Weights of a small GPT-style language model, trained from scratch on English Wikipedia: width 320.
Each number is 128 + 24 x the weight over the matrix's rms, rounded and kept within 0 to 255. Layers, rows and columns count from 0. Numbers have three digits each.

# down: layer 2 MLP down (transposed), 1280x320, rms 0.0443, rows 376-475, columns 0-63
# up: layer 2 MLP up, 1280x320, rms 0.262, rows 377-476, columns 0-63
down376:146134139162133116123124148127112071104154124183094127115092126147149177095143160109132144157126137151123113166173172104154142081143105176102102093114128097161142145163130119132136152122133156
up377:154145126153121183127131116113136154139150100141101123141136093138093121137124120124129145161128144102095139135110129145129141106117129168131126129119100114139136153112126128151095118142107120
down377:104139137111126130141110079099166102129127119081140187111126130151124083144149132088074164127136086120137112134128117176126164094132127127152108132138145143145092123096108106096094113091112127
up378:106156148153144130193124092145117106108152139143142142129122095113131112089111127115119061102161137140111147122107111132121144127175118079151091129101155126139156116131143131106070138133139089
down378:118114135149063136114096103104143133102117136151120147126120150147085156157107113151153145102131178146107128224106136164113104106065086183150132129144149139137127143110130127127075113146147132
up379:160150152123109145107114175110171171137120129131168098092112142097159123135123118125084129133094145162128140115125160148142087150127127105165149110136121139128153146150135126134155123135098106
down379:102113122119140141093128093106100166116156209141148118147138143084120141144123137117115094107127074124173142125188108124107120119147107125133104129118104105089086092097103161166131118110124137
up380:110135093135115174110187131109096140146133113119076115096128151147123160116126140145106104114111098137101072135144130137130143125132138117128137132090152136136149147115119159099085130146171155
down380:132079108144122135079122097122109159152085157148147119137104153116099096127170125121174108128145140115140130147109102116141119154187131132141118111101099139158092156098134130126110152161153128
up381:104128131146153157119163090125098150098119087126146120143097121114158128126121139113115110113139129151155133115117107148137137117101115129167113130124090161134169148176112091078116117153081110
down381:164095167163096119128161111127136103116162117140084136148091112115131119132136149129072094163153133144166108138150187118132119109102123058125104114088118162153135176149115125164122150116140123
up382:113113126172122150115073134102174131123123125139128127114150107115117068058160146115150102111120099122126136088153141110103106092127120119133121128146118147087162102112129208115150144108135107
down382:110119159132088137122118113087135116094156065156158142132099134130133173107137109147104160123132131136107086124100149158136114145144150130150101134126136124150152189145131160163134131132137121
up383:141155112139196095129123151127116121118127117105102154137166113147105099130118127122169154120190121149111133112163139155144126135113139092107122092124111167181114109121130107126098125109187136
down383:136134132122144161108140115106156098124139119142139161101146124085135118131099143172134112133123133100131140114147131118150182127100123143146145136138115127112140134141122110143113160099100131
up384:125142112132110098153130149107147180099138104150111165114123121125180160094150145089124111095125099171144091139143109120128135138132120108125111133090144105125162121088130148134106108151108119
down384:117166134137138138130128135073135149122129154142151140127140146159117130085136185125080153149131110160106110132145122082155116161125147103156109134146124195099105162138122135188139147104174127
up385:125135132086128152138093069115153148152094107147046113163127154113133134109142133146112104123137125112102110117132141126144127140094104158124134119140133131115148114152135134102112156131100139
down385:120119094136120112090132126173083099147141120130118125133125096100111106142128098106102128141110138133159141133129134121128141116144137122154107163131123121157123131119115142121136117126134139
up386:105104108104115126104107137167148110164058130107136135120133132114160080118140123141116167114154122104108140133117152129177129169099137111119111125129143130108125121148116121126134143171145092
down386:129095143109105087115134124136127135058115177119133142122171144098112158155134137122123116152137126166154129162107114130134128116110098113142105140139104175112123142110161128164120146116125091
up387:165081153124126092123103139135182161127115083115165100115096105155095159093172077168141090153124140081152132112125147119091127130141124152145121131114115143114120147121138168142138129210104121
down387:123127142130140132162116154119075153133097115111136078131099127137135107168127131132147103091103108132132110130172188140170112108143153109146142132107124153108126110120098127097172108141122118
up388:127127096141136117132117092115165156098146089084170097113138118089142081089099170149148126124154151159130132098100134131121115111144127174159150143127118134112122120120149134135173098105114105
down388:117153124144144118166109141136131141144110149122108085165116080157127118151104127063128150129124173114112123099118143177137103148143158114114113142121164116094125162098138071101136156158163132
up389:137122119116141161168104136115119134104121166159100153113155150136093167141146113106139113148152124134123076091131119163135140204107139145129138128136138089086115151060170167125039084117129088
down389:141124107156136102147119130084115140144144165107097137107120146119125163143113123121115118125133153146188130126159090160151089128130119145127101118155111126131126126140119088125173143107143167
up390:166147135124132135131158093123099118160141130101080160166126152140139126118106115185104159122145174119159144113127083133107166154136136122146122123100119155135180135127125112176139129138141111
down390:151156102140128127127139093141101122153129132102113143107114103141128102074120115145109129111129117142110148129130095155130117101134115123103160102083116118128146094132137139122108142136108117
up391:109117125122156135138136141138120142122131122132098109128169116078160167171072130107126140120096129147092127152132115118117100138119127152145119132151104120162139147166122123153147142171116152
down391:115171163114095121134148184095119123115139126072154134137114137081158144146063108113149126112165137121142114121172116156101112074106097088095122093129121102139095163111119125134159136151100143
up392:154146181158121110102161166130127165155113133131151102055129166148101092089118067117087107117092120111141133148166095112163127113129183117145144137149097081152137102136142142158135147123162151
down392:113136122170145088118136072138105129137140114084113113164104128141071116167097180154141093134130136127146116141141114143135101116140145147153150143118124145164093128156122150091148175154177132
up393:140085142090138142140098150146128122086142123112123147149127141103150167110130102108143116127176099140102116188144108174151080125095120134099133145085150125120126162131137147136150134174157115
down393:120105100130091127092144121102064125116121154103148127140135154149148097084101084149110097085165147130125136146172158165103126109122085151116153106100153099124124102138118143138118109121117123
up394:138114149130134129142130155141179136108133111094130136118109133140191120140133135141097096176118124165173127140117125112160139129131171127131109126078126068127136143130107109067111128137097093
down394:165124093099121155114134115178147164127117124147106137115141109131141115133094131134085132140118175105142149147073123155144115116138161127126098113105096132153102122119131138120084100129080109
up395:140112116121165172132095118107114124097164127173146135116098143114102070107118144097096119132110139158146118076136113154135137100143096137145146149174104154164069132136150122114115116159157150
down395:175152081146134175124152158152123181131138119159150132094168116144161134089128173098105084107099083142158090106094179124144069107149166147145089117086123111138143098072149092141111150088120109
up396:164077125143107123139145169114168132175088145083151143095142124116103138137109153098135156121111131106127123156130101123113112086124124118120113133095097120126109151110168144123122154129155133
down396:125129127095113152131120140143159111147146098122131132127120107118164081152123127110071136131134115123133148137156120107107125094129106085083119171126167116115121153117133076136112111159142111
up397:142094170110150103089087139139102159106136130143101137130109088080095144121114126122113121156121095121126118107122116145149117089140136131141127116110130113123116136165146161127100116138130132
down397:106154088150111153140143114128128115100145154148159092123107130164084103114106123103111150135094106134133097139126109142127085145114114146195128091159134116122124180139073123136111143092102120
up398:176141148166153126101128087143073120144159075130087115159122201135122169088113112108103165121111100115102125154133136115161127162162124095134132159133148148108131134117132142092092099110141135
down398:172131140099140109134138134148154132147135119108092183156102138101114136164135118149111077104104115116109097140166155080117147117146113076112163168082152130124146099163189134147135136118097161
up399:157089118159143116149097131141128098127151101144105112060138100127126110124130156097131120117083106130114136137101117096135145107098091108131161144095127170148136077141116147146117143096125153
down399:099133087138153099142127100141080134124167111116102151110108120120093138174121123113122130107147117121095153156138141156149159080108144135151134084123135104118143184114125131140160151142151150
up400:078128117142106112120133132105127086124191134132134163125074068122114110124108181204124138158142132193095106094132103146116153164146115183091096093108067126118105147105124118170144152110063141
down400:118150123131081164118158148133142153148102155107198109155090100090118143086118199131151139147125124136133170145134103136103158154162175128148134122120146131108096190154100138124134106100114106
up401:129115107109084151138140096138172132117107114115151113138119125153152114148112136137129134117121110173095152093140146142120154149115144144114133153158120097145131115152139126151150151105118106
down401:102114129113097158161124108117098128100164157123125098127097110102087133166083138085088109147100112123126154159138130145129106135096157081133079111106113115108098133133128138090119097104144150
up402:109149128115104095130137197090147114130138115151135121103161137129079118134092133142090139124160118102153163100132122128090159134120172099064144127109110106120143137154180150135067146197121094
down402:124105131131110127136099111152147113124190138105165156160174115137160163146127168119105170121116113121134155139134141144183111126083165103119158141128113120152121146103142131148144155096134083
up403:069146132080118127109162147160113153085147096129126140130106145134088127106124131140143091136126140113142130071128135129155144127123151158139168115096099104142155113116101099168139103097122143
down403:118178147178118121131111154155121108145131125134132078175112086162090157135100153147116114134126143121106119124158130127100125099137128102119099072131146105127177130138127127133116097129113092
up404:141143152124141155107174123082153170117104150165101149125154108139154145111147138144165119143129123119138130136137123137136137101093154136132078130076177125120136130136126127098129124127088115
down404:136158120141084094144118149100161121139114124130098132119125134111113106128143146151166124166119189126130132103137142139134119121092145089139078121111107104139113134145141117112143151127127141
up405:166158144122095135122104126095105120100119106164128116107148143167109118116130095128125123099111122162106141113138133111127140189129130125140163131140087125109105125124134110143139124118120150
down405:118135082144132131153143130107109144161160108127137124101134130142134115124155127121118139105143114137123109127181115146124124129142133131146111112148135147176163150122124124132131114105147154
up406:142105113137149088166101120124121123119123123115166086117096154120157125107109156112150180141171128137097160124159084129145116143152139100120128140109105103136123126122127164085141017133148115
down406:175156116119087105119123142097145141117148147125107097127145141125132140150110160124141123169157156135092109134160130100127085108112140143120115088149122123102156152094117101118141122137159131
up407:118120091145125090123150122118139110096147130111139145135165155151097100124134116110160138096121163107171145117128125097136131180148141105125121199108109122136128131167122101110154149102122124
down407:104119170143118151101089162104105139126154094112135132120146106118123145103134111090114130094131149107142135108104140066103090107150157137128130120116148132173164140118133138142085096139119101
up408:100121118139131134135125153160142158154136078144088080100167135110122105144127165116098095090126124131155128148117105109099142094087070101115081135146125132132117141161118106140135147146130130
down408:143132120182116113124138171117103143167142105124134137181086143108117154107095167148144116100125138080151133129129169114119131125175118069114130100102116123124129133161096108129136124145129132
up409:184154096137128146125126127157142086124162082142134134078128077144161104110186093144133102179107150097129143167104131117095141118138133139100128139147118115120150128102118106133123139111118148
down409:146117097118147123103106103137166119156121104157149167166165141113155100082165148118120136137157127141144104177114135106113148114136100143137103113154163088144157105121065137128125137177142097
up410:101146117161126086167173127108112138136154148142167109105093141136127179124090145152141127110124148157160133141116160124133157173172094107124173160115138078104146123133133111106124137132137113
down410:117133152099150128135129107072133122107091141124150099091120133125140133120130139145105168158099091181100104129130158111112131146146142093115133145091150165131103159100164087123107121139101142
up411:170132111128149116164118107045095149166146127208118184119139171139118124129106135130134169128138104136133098188119107083186154106133088069125136122113146178175108051108131110124115074083119141
down411:138135097115077090098136170105117107100113120102164107163116119127108098120126116104148107145146114151124101120111099130123196081094116115131110167127077150153100101198090104124087182193107155
up412:137165151062087122109146147105130160132111142136121088128123143145155099129140147086111120142115109118129143138115138111154135149115130139126152142111091105099136117104143156114117151115148145
down412:107078143082122150092170107153140144163120135099119103076110115153113091125141135155112137132134144097167100139105108109136166167112106156136050149134117148137131101131142127092122121127159129
up413:088142117139089164150086156129132151093167109116158169148142116131135149163088134115099122165084134161179126134111068157133115165094164099165122107088091132070115126148151138112088104111151162
down413:145114137118076165101119158127157125135143164107102097107142053136139129144100143091126121117074101125089149099076103147145154161152157116099118116136149114120085145130110140131089092127129185
up414:131118104133109124123138141097098141106122107131135131123123132134136137123135121158126086146162103119124132120125168116126145150120137156149135146122119092124110088141147170150079122150118085
down414:129125109160123172104096114122124120119134105156152135135098136093137154104139139114086109105141158155090130143125098129129130071122112105133163131109109101119093126111090156127153098154081161
up415:126115149118137181129094162105136145092143121143151110131133117133133129107144122127138129110149122116067095131119094141172131137138123130144130154148148117117142153137122138091162157146102130
down415:138127135150093099124121096126065134106140163138113152125118144131086079157128087103135140139174123094151109152136145115087102074139151104117119135098135142155138152132118121124135148134114157
up416:130149160136153120118122127123109131131128110138130143140128112117148127133140133139138136127105137150161177118126140103143135125105113130097132121107154127129135145124117136104110141146132144
down416:108126092120109159132154145141131127135136136116135126109114155168117144124125145073128110136122111118093102150128111138102136136148132130137133136146124132125126145134120142127124101111156152
up417:144145111122138143137129165109124152108125133061151113157112164103139105143123108139081137120133145099144154077172134168153123128088155138116159141156098122105159156137095149131144124115121100
down417:103138075108167152104114123124173166089097130123156098111114101087164129153139150053097094151116101126117088108100142133164101158146134132124128180095103159156143147132131114118101119170148105
up418:100139098098118107131111109125142129121131090114093108139128142134133107142159143121136118143098100153123090143108133160116141151126113121121107100122096106124149152130140167141125148136114119
down418:122139151127132130144141124140090113070124069133134128164120107094151144164096151122135157104124123132087105127136146102132117087132112125154128128121121107114153154126126141086141091104138149
up419:170104165119096107117151125158176139130151129156122111153098115109159149125141122125113123142105143134137154147152161092088123115117174112155115112108107122134142131119138154115149117092130124
down419:102086103066197185135126125107131123122099124084126092122185117124115075142096111182140152089146124084117133106139068101155131103137149139133155123143088155119125110101152117130106066164131141
up420:150142149159154098145095137128095125145170144125137140096151141143079163120113083113146102139107135108137144122111120088124083144160135135147119141109139103150088157161116157146083171099130130
down420:132061098141112065107113116128161131115184111098005155122133173157122126115146114104138150126123124097138139122136080124098163107118099090133096124121118151125164086092104133130162206113134192
up421:147134129117101135144101107137138067085128113114129150113123115125119118088100134124139107138081138127120141117118109138104145194135107123111133140130130140095128139156141148149131103168120170
down421:139133135127125097083154113100120107132107140131143071146130143127109141123144131099130113094150178142112137131098102142125104090105106124142111155100121119101094096079106143142122112127097134
up422:086142084063128183191153134092163082088110154121149115124134102121140101113085157118141117171105151146182135132144162116151149111149113186097151117151150087133073114130076131137148099104137107
down422:125134098129105145082143137107114106137138120130082106121145161104114172105115135102082177163117179108137125169089154181116178088101075124130135109159116106068128116166166104135134156139112152
up423:146199126105148133103156082114153081122113116101144079147094097083089104084170132107104075119136118118125121090126085131157152132115172116151131116071121122096104128131123088163102145087077102
down423:168111118142137136128161153130179154107148083132146085168108105130121113128108130119133131111083149135091093166115131157109155129129141082135125113129182130133108137119121147126178119155128148
up424:158145103150138139132123122145100152173129131127122117107145132116162095106130132145139087157108181107150142143134151085114153147127137102142137146159113140106150101097086125113163130083101158
down424:138094140093128122149152121121140124135132130126150123118106118153157113105122100093146135160167073118109124112163156111085134086149118095141139132149128103133129135130134158126128123107094134
up425:132120138137147131113172119105082115097106093127079157129115186118132124079107086139148132115135120159102153105131132104112116104106151135114122112113111091147135164164131118154152153116125153
down425:091121113106119137094125140129102119150145119111143131151080127114142114148127078160119134145110101125116127089140077108140207126125137110138143075120105123133120121120113135096172099138141106
up426:123139116156143087139126122105109148110100127099144105168111121145171150138105104125178128092095126157100144161120167150138131108142124121107133120146126111127186134080175158174181151152110099
down426:066143162123177145131103126124146099130143098156134106098131126134108157093141109150142171087112131141122129123148133147117116141108107106152138147145106110128135102131178103143070151167102123
up427:085141133162122201089180152165126171128139141096120146126094083089082129138115160154163151132122064131142131107128135093132122127108100135115161131099126123138096150109115127145107121123111180
down427:146103098125120134159151113099152163099134113175145136102136145047133130142118123124106137151150109109139119158122147118097126129107145122152159143095100149115089185163149113162114176125140145
up428:095173083143158141123117131131133135161162168116115125132095133120144166141124144118126096101120136095110071105106117118134162175087086146111125133106118156134108151119123136145130145114158138
down428:143115129132100116100123135122109108127093125153099132137107125153110111099115145134157175112120114125124126124145100133112101132160123204100171145129141126149117139112121110123150135121175124
up429:107123152126132129153124110112154121191121109085151121132141142136120129149088135106149106134113142127121138149108122130133137164084157098122108156124155147139105140134133155119131098122098130
down429:149137133137089103092136127136122141154126146107113159148132133113136123126138130104102118137139103144126142149170136108146136124113091149115129123126116119187142126097110107106128148141117134
up430:132086103083154135127105149104117076170127146121139077132147137136125119084105077144151094106108138112115158155110100118090142135066148119095087093133127103113118102164171132187064134123124157
down430:117171146182126108144106166104107114123066154128118112132100173104124140076161118163119133133150130100145083117144134135127101119169144114148157133135120105129121126142118175160093144158141107
up431:124081140129134118146130162080126136176118079139101151138162111136146128128160130111087129115124105156100056192156141169119111135164127126084109125086151096096143105159098153117057113133132112
down431:122099173155140075124144197102170097152145137086120149136118139097110128129146145120157151090139149172161118119145133144160101122094137174128147112103073145117103124106100129173112158182079079
up432:116135129094137134200115151123114152103129138105111147149145144115122147140116108117117094130165160122116128179088094130111176184129113147165095144142140147165117148144120105084144149091129132
down432:094125129097066080143108143105078113095136094101121167127122150139093092092149097156102104124154123153121103123172113120130181108157089119136108112160131138152103087147094051073087129151123146
up433:140170143123097148145099125106167126113127127138101115170144132138156148149099093137157122093116112151140078117116170109100157109095147141171152120133140104147098143142047092145155153140145156
down433:109124165165183099107116159155129131148129143125133130188119156131125126098093092133133121123166111125143158093135142106093141123130153160100130137115181114115126162098105116113109129157092108
up434:130141183120147147112161114170118146106129132137130129121141135143195126110127148133149111136127129182139109112093143128124124134118167138149151140131096104157105104154135136164147125121136109
down434:168121149178121138120120139119125135178129150116122134116129129125146129117149178131152122149125138105079155129123139107170141128146129136094139124129133144142121124127108146138128121138106147
up435:110135095129139133165131101115158160139128126167083123119163134098109112131133134109097092119107144100117117036149155151141131151119134143115116135126133090053119137181125106141084080156180158
down435:143124103087148148179169104139153154144145116209146134105136173068134132142146103101110134119123146126138118130162110156157118123145110102111145099139123157158122158082141128121132111142135107
up436:130090150114136114142131103080102125083102197133128100093134148138170174134083176110117128137151127102136122122113138110120072137099109111109130143141174149133090118171149144147142096151139148
down436:138073129110119157133090117125176129165117102135141161117105082138140098132181110081134149138149118133155092141148152097138125123106120178101149078148106160154158132140120104107132173112127171
up437:158107136128141121134117135122142125155105155113104135123111122149146137070130118108122115154160110126136110108080112138128161151114141131161128111128124129121116124136109085153148146089144128
down437:159161137140096107101140133121144120072110134122108160169164106140115112158097156123083134120150106156134144150113127104103118125117129143138106099093150165107103109145097074133143116145141106
up438:141104103120117127147234150133112096144122103102112089111116147138123135010115136128113066114113088185128140127122113088153124107088083179141152140130108162144114106146148101136137109133114145
down438:077146130124155135084104162113097189090138123135166164133120118101146113185123102126160135140141114143164124157130141174149079101150168130160133138118132105137137135103109153114107136146134112
up439:114122174120109173088156160088147154118121132164133119120106128129110115137135090124105124098125130116131115170129122104124126122100095110136174165169125098133114126097153110135116104110150135
down439:125120111125147123165133148098161095193130112157122100111125124148129153145150094135128093126130153135123123143128114111092145161125083141084137147142121123087096187101174113119153138169109130
up440:127108113130104138157130138097157093122142119140059128138149127100128133131174092099172127119179112143142142126122146126122132122119145123126110114120141143116100139127093107149102146138149112
down440:143107128148096111124089132130136116138216147086135100149164154085127123147153137144102130169143152127140096105132168128148103122163138140130110069138153128104134109109113131157155122106143119
up441:096143146123155144116133128143178149126149118125132137091165138123124130120106078114111119127158140108113114101142076156115101145108090131103120143092084121111079157134111105157154148097134103
down441:108139101169135111124157140127143150160151133121142121076125140144124118128119121101143131163102156130080143089143131145143123145118078124144117148136140176127120105092080144124159186120106158
up442:156110146124149107127113116096146129147107142149092140164103154097132148125137107117122105146122172141147123152105132124147158130124113101085097102142114160145159094108128094140131148127156108
down442:142101124156104102122143103095092152109107123121121181090094183091118113137154132097093139138139141133140126180092101145137130123117144146101075106126118172158179098094105109166156148146101108
up443:131114120092116111160121142125132116141153101131122129122120150132124127140132142141132116188150165103122104081114112106066149154146139139153122137133138090109103135141142144150094158129101127
down443:081152134124127160120118155134101150164148147134126155117104187128100130169146137148142135145165098123132118127128126117140101081068127132132106141126103132094110117122124158118106116099138162
up444:101116108095091109119113154147112119102124064150131097127182134113140123112096123151168134100128146096141125131132147159130115116116122129116133137125108082107166145167087115101124178144092136
down444:086127192093098117114077133111144085067094076133104157142150103205129084135098172132100127105099135094147109134154151114122109142163139100077120141112133116169110104125123092118126152132131109
up445:117114127128121146126137127136127167118121101095103129146136135123142144130140113119142120136159128121106110132122137136135099117077130129126130111158116144100148116125166175126125123130104105
down445:179141161121107127142097142139149099139123135124110087135110117131118118143120124145133120123135127144113133112133114116151108124114151105128163138137129122115078130110129135126152107140124145
up446:142142113163086151124151194103144118140182143075057141144118124151121131115172163122132157130158133087170150110097188147134107107105112135167086146098099124107149103104113161142116152117132144
down446:146138126144096127189119104134119148202152139066061120111125103101131075122145154099133114148118137142143117131120112076116151120125115128116114123134119136113146127115117128103160127136089096
up447:146128124125150100133138065128144110108137166076131130162124120133109123130139134123169101141110135135128134090118085119101119150115117125134142134144141140103108118081111145124130153112116138
down447:091126158131125132154151116110162147116126139127184107110144139143102102115137141121129161120104146139132136107135159131111120135144149116102127100128146172097147113078120145118176146143145134
up448:095146109135131101171150108113118123125175136113137119152128126120159118132142108186100139125124103162154145136123091113117143127131107155173132098116083124099106118154112129137082086079105110
down448:144131164139152131148109143152151147124135126128148115124169121133117135107136157163143147104115130099134120130150133137095125092158127152117114113135108105132107126124108112106156125119073127
up449:163087133148091109156135113164166152109139135101100151133115121104138131099157157144151093173132138147125100123097125109187171158142152162144116135134098145150093086114164148113093157109177105
down449:081159123144091136103116105137135123129113166138177107154138145088112087117102151175075116129141095102138106115142107127126077109118114110122121086121153113126132137113095120101106109110116141
up450:126136130120136127162135178124107143158143092115143106154134150149096172114129096133131089135114134143129136086123132128104127123135109078124128128111123133096165125144168099103140108165165082
down450:162136116113113175136164100138141171106094102125127104141138131095140122139152108100150136089125127099139113102164137155143103136148091151133147095137128149129125113107164126088127117114171129
up451:118142115126138116103180112125124101163162137158148110118159133113149066124169111108101213131144147205121110112109110150146150118144168107132108151124158059106132121167148128140096131189129089
down451:180155123155092152130080188136083101111130174121153134141172172164123143087119105116120108201173131103157127108111129082163164102144147137103188096126126098130105107110098118120154103150162151
up452:129116142119129133137147117146130132119121177149143148122156165132177122088138111165163105104129149127133137149121126135128136142143133138116122104110130144136128072141117119138113146105113129
down452:143114149097118096127148131152122124105163125115141121136127117120101121137116146122136154122131107148102119198108126122127110129085104123107118114127131116148149155106144125136137126127103119
up453:145161113120104140130085125104142163152105133152107094132112138133128118133126132110156113157086114114105161129102129125108095131149094114101123085129159170126145128161149198111110131141104116
down453:117121117124140112161129118180130126149123152104112093124140152108119114105138135129146160135127124110142079111166114120131146108149112092131154159139123124137144122162129132154162130115131153
up454:140127181147137093147149146115142130116150120191132115142154162161135114156120157135145131119167103119091093184086167117128081164161104086073111119105096116138105145096139127106109146170134130
down454:152117134153131072141139144127108123131139112102116119174113170145153131111125133110130128165121131119143117155147163093134128109109156125186200158092075103139126105123109059142169145146139111
up455:128145128141118143092156135128162143153121113071133113143166125139132122143124154107138096130112128114157132131140153148111117114160116123152170113161155142122108103077125148116113114154152115
down455:110134115119105131119135146165119133128154110120115119136154135133147115125122134129162121111130146170138135135098164173123137147119139075140129125118142139122106104139113104170152081138136155
up456:108134111147094127127126108143112110080136098145138136158135094156119109118120076120147134074118132122140128145110144135131102121135112094123102134127124114149108129160186227100140136147085095
down456:157156137148107155121177100135151113172106107164143147143105149122120167098129076146105104103103131129138132091165118171083143121086147143166113146109130133127099143121129114099117146141174154
up457:111056100126127111125135116146136154161123167136080109108112114156132099096142101128130104136124111148146139098135097162122143145102117117119139138087108122141092147133110074148159119134144122
down457:148101085119119090154165091123070112149119170129143116106143138151080167120133090141132101109115149119116150109111137174107120115096160106146117130125140149099108085128088131123155094171107111
up458:105130126166088143184149140126132152106141180127150102108157157129158170126139134102099090126100123117145092147097119108124132096106155124081145181150185130159164098138115141112134073164115092
down458:132122102161154096133090095115143149152131149137090164138138088170108133066139155159112160123137118123148136179119152124142159107125133117127176113149098146063089198136109137118118166083135130
up459:098135150137159147091168099132142121143094143163159078157135187167146123139133106105126120153125132100103159149137156092100107135088117131131117166136127112146176146119169135123091112112112122
down459:099086125124169096166101135121149153133118131090130155125137110101110127098122114148152144126123095137128150166119133115118160134108109135168089105109137139125087110145110111148105118117092153
up460:074158137126122114139153135172139147125146105131086088143127114141159121124144062182133098108069115108139134130107126087104134118108136119161108109184127127127134118145163111160115138117128126
down460:151180095066110120091133099110150120096109102125138140110107134128122086146103123090131115086142087154125056142131100110132146096092090131123099139109096134107102149137131080154107136172095154
up461:107117135114148103133099094122119111106104131139156150147087148131113126133128122134149127133133078134107124123095118109109172181130095126125109169096152133140129178129145128127104135117136125
down461:114158122128138115133108118153124112138127134128155078107138105127139136143145136125082164127129094141123081126144151114144135112117120099143155091185146138122090133082151131113140139140173142
up462:124140130089164121180107117223110131161153121112110116074110121136086102146140139120092065134145145097137120149124124127127140127157150090156100126105160131127092164142118128139137148094093123
down462:073153119129118128142125134107125131103099174103144097141143134081107148110139166160136111075098135132147145135108108133144125094127091091125115140167136097127085140149178124113143127076142141
up463:160105115148181096141105110094097116143151104123141145118140166161130087088142119162142121137129068106150121085149146140150147167149135091138163141118122098097152103114143124109133116133147158
down463:154150135147136097141142135120156074112105141053118136126126144117125111133136137081107136102108124143130086135116158112163084115110133083103132150114163131111132094164109145126092109114128139
up464:155105094106115117111099111143112138162107079138106174093152152137114136159102106109116096163112114094125142161087140137116121171153155088133133079104117109121127129076128157118130157119101128
down464:114157161116129156120136146127120124141124132130150164164112114122116174116101118101134129165121095156136173152107142142099157111093099132104099108156118149161136119145135130170158157131085128
up465:145155124103155168127159150138160142114158168096119087143166156142139102112156104165176114129169071164110165119142123115137103087088135144137129118082159123153139119104088154116123122090183148
down465:106143084174133129130098116084169108145120130107081107119071094115134127127094084146111181144130159111116172121180173127127171148139125146106110126133140143121097087143147078134159108133136126
up466:126120129131126156148113130150128150161094107141118164132193082048107097122123140106150081156136135151109134114146102193105136111132118147093116115144125074054132055127132111138113121094167097
down466:131173134147120089141128152123147103131144100141152148166145124109116139091167143054086085095136086104177170121166147154151145096151141144139112134179129115131151160116169148142139187123105127
up467:089146138138130166138125140151141092147101112116153121125123132163128165124144133121116123118192108145119125121110186123153113192170116120144170124167112143138098110121140118123078126114082118
down467:135137108126148141125113086138172118126116105123147189156141115090130090085125104106142170172151115164114189157085166136164137137112127139111107136098098131173132161146119090109114190124156115
up468:157114107137111115150091096159112116184154112140130096154110078133112126153153160123131141113093123135168103106089174107076132191120127142135126111125086111127133124159099135156080106087101122
down468:127082130103132102134146096166102110130114104104111190130120123111170130156146150116120102138121147112175162149109177092113135143110139123139099160116129139177135144144112122146111126150132055
up469:122116110083107107101138123143123112066142138099100171140100133120104124121119116145125148102107137108125122113147153119135127104110156119131126114131102113110161119108098100116124114159135139
down469:094139103083139132128113107141043148133143110118134108091102141065120109147150111123132120107100148094188120162100112132129115120154091141096125129107145159146108115108113052152127142177145128
up470:133139150112107103148115107128124132144129127093120145143152142131105124115100109107160085093123128129080117187138167137137118111136115109092166160135104146161119108121112120087148125106101117
down470:095140121133137133150119100103131153117140125102134157169156138096090169193140180136153087093136109108109142156161108110141103152133149099141122151117116143116123089131112109118096165154130109
up471:129126134203128187052109161127169101119133146100121103157091103096144103116174116107135076140137150130190065135135115133094118106098111119096144115099102145137161138108164107140079124126164117
down471:159146169151108124097104102112090166109095136116104104115144116131143103132096138061164134105155127100092144095174094140103153168162139132094128064125147113177132116110120116128134115165127112
up472:104133124146148160128081110132157112162141120124072102177125130118148135141129114131099084091083135144130163133118155150105129132131153136115119155137139112118129167101142129127121132125130152
down472:136121133116129135111172158148129171119144112098120129144117131113115113154142102137132158135158126146080122105121175117103138096098111135117118146154141118134133145134098119162087122139138114
up473:146123153091160104147168161126107080136121151165120153110113067159075093081131154136125079073069107139092136100107125089164142098116155077139088148160106163154145166075142082147146107182142129
down473:127178089120130134125116132115155103117089113109151161156113111111108130079139150129137200185114178117108140096174093134072123117121119196151104143168091080127088149176125098148130161130146173
up474:069150163133163134129135144108138112121136095185149131159105114066158170112130147136131125148123112126155118123069145119142150112132109136158105099129131139157120093152140145112129108148113132
down474:101128100094129144116138134193118117115103103107164103136105160136111130155107125136098113127154108129122128098152102138122161109125120075139058092106146182131156141130116103115148120116174136
up475:118100124151170144126161133146148077124098118168122146182125095083134111069108133086118105171146060118152154107139086089080107116120150141157105102094157113108138174136179128134084125092170134
down475:128112106137087079127147138136137145135140125140103147142130122104120141147139147190096152131110151115110135114144141103106128116097145134165129113100114122149073102165129119175111183162107085
up476:067137140101139125102107092117145123129104108089166099147169104106106150140153135161105134138135117120106126120114049104156137143057104102155076092120160111091145147147081149162121134128101111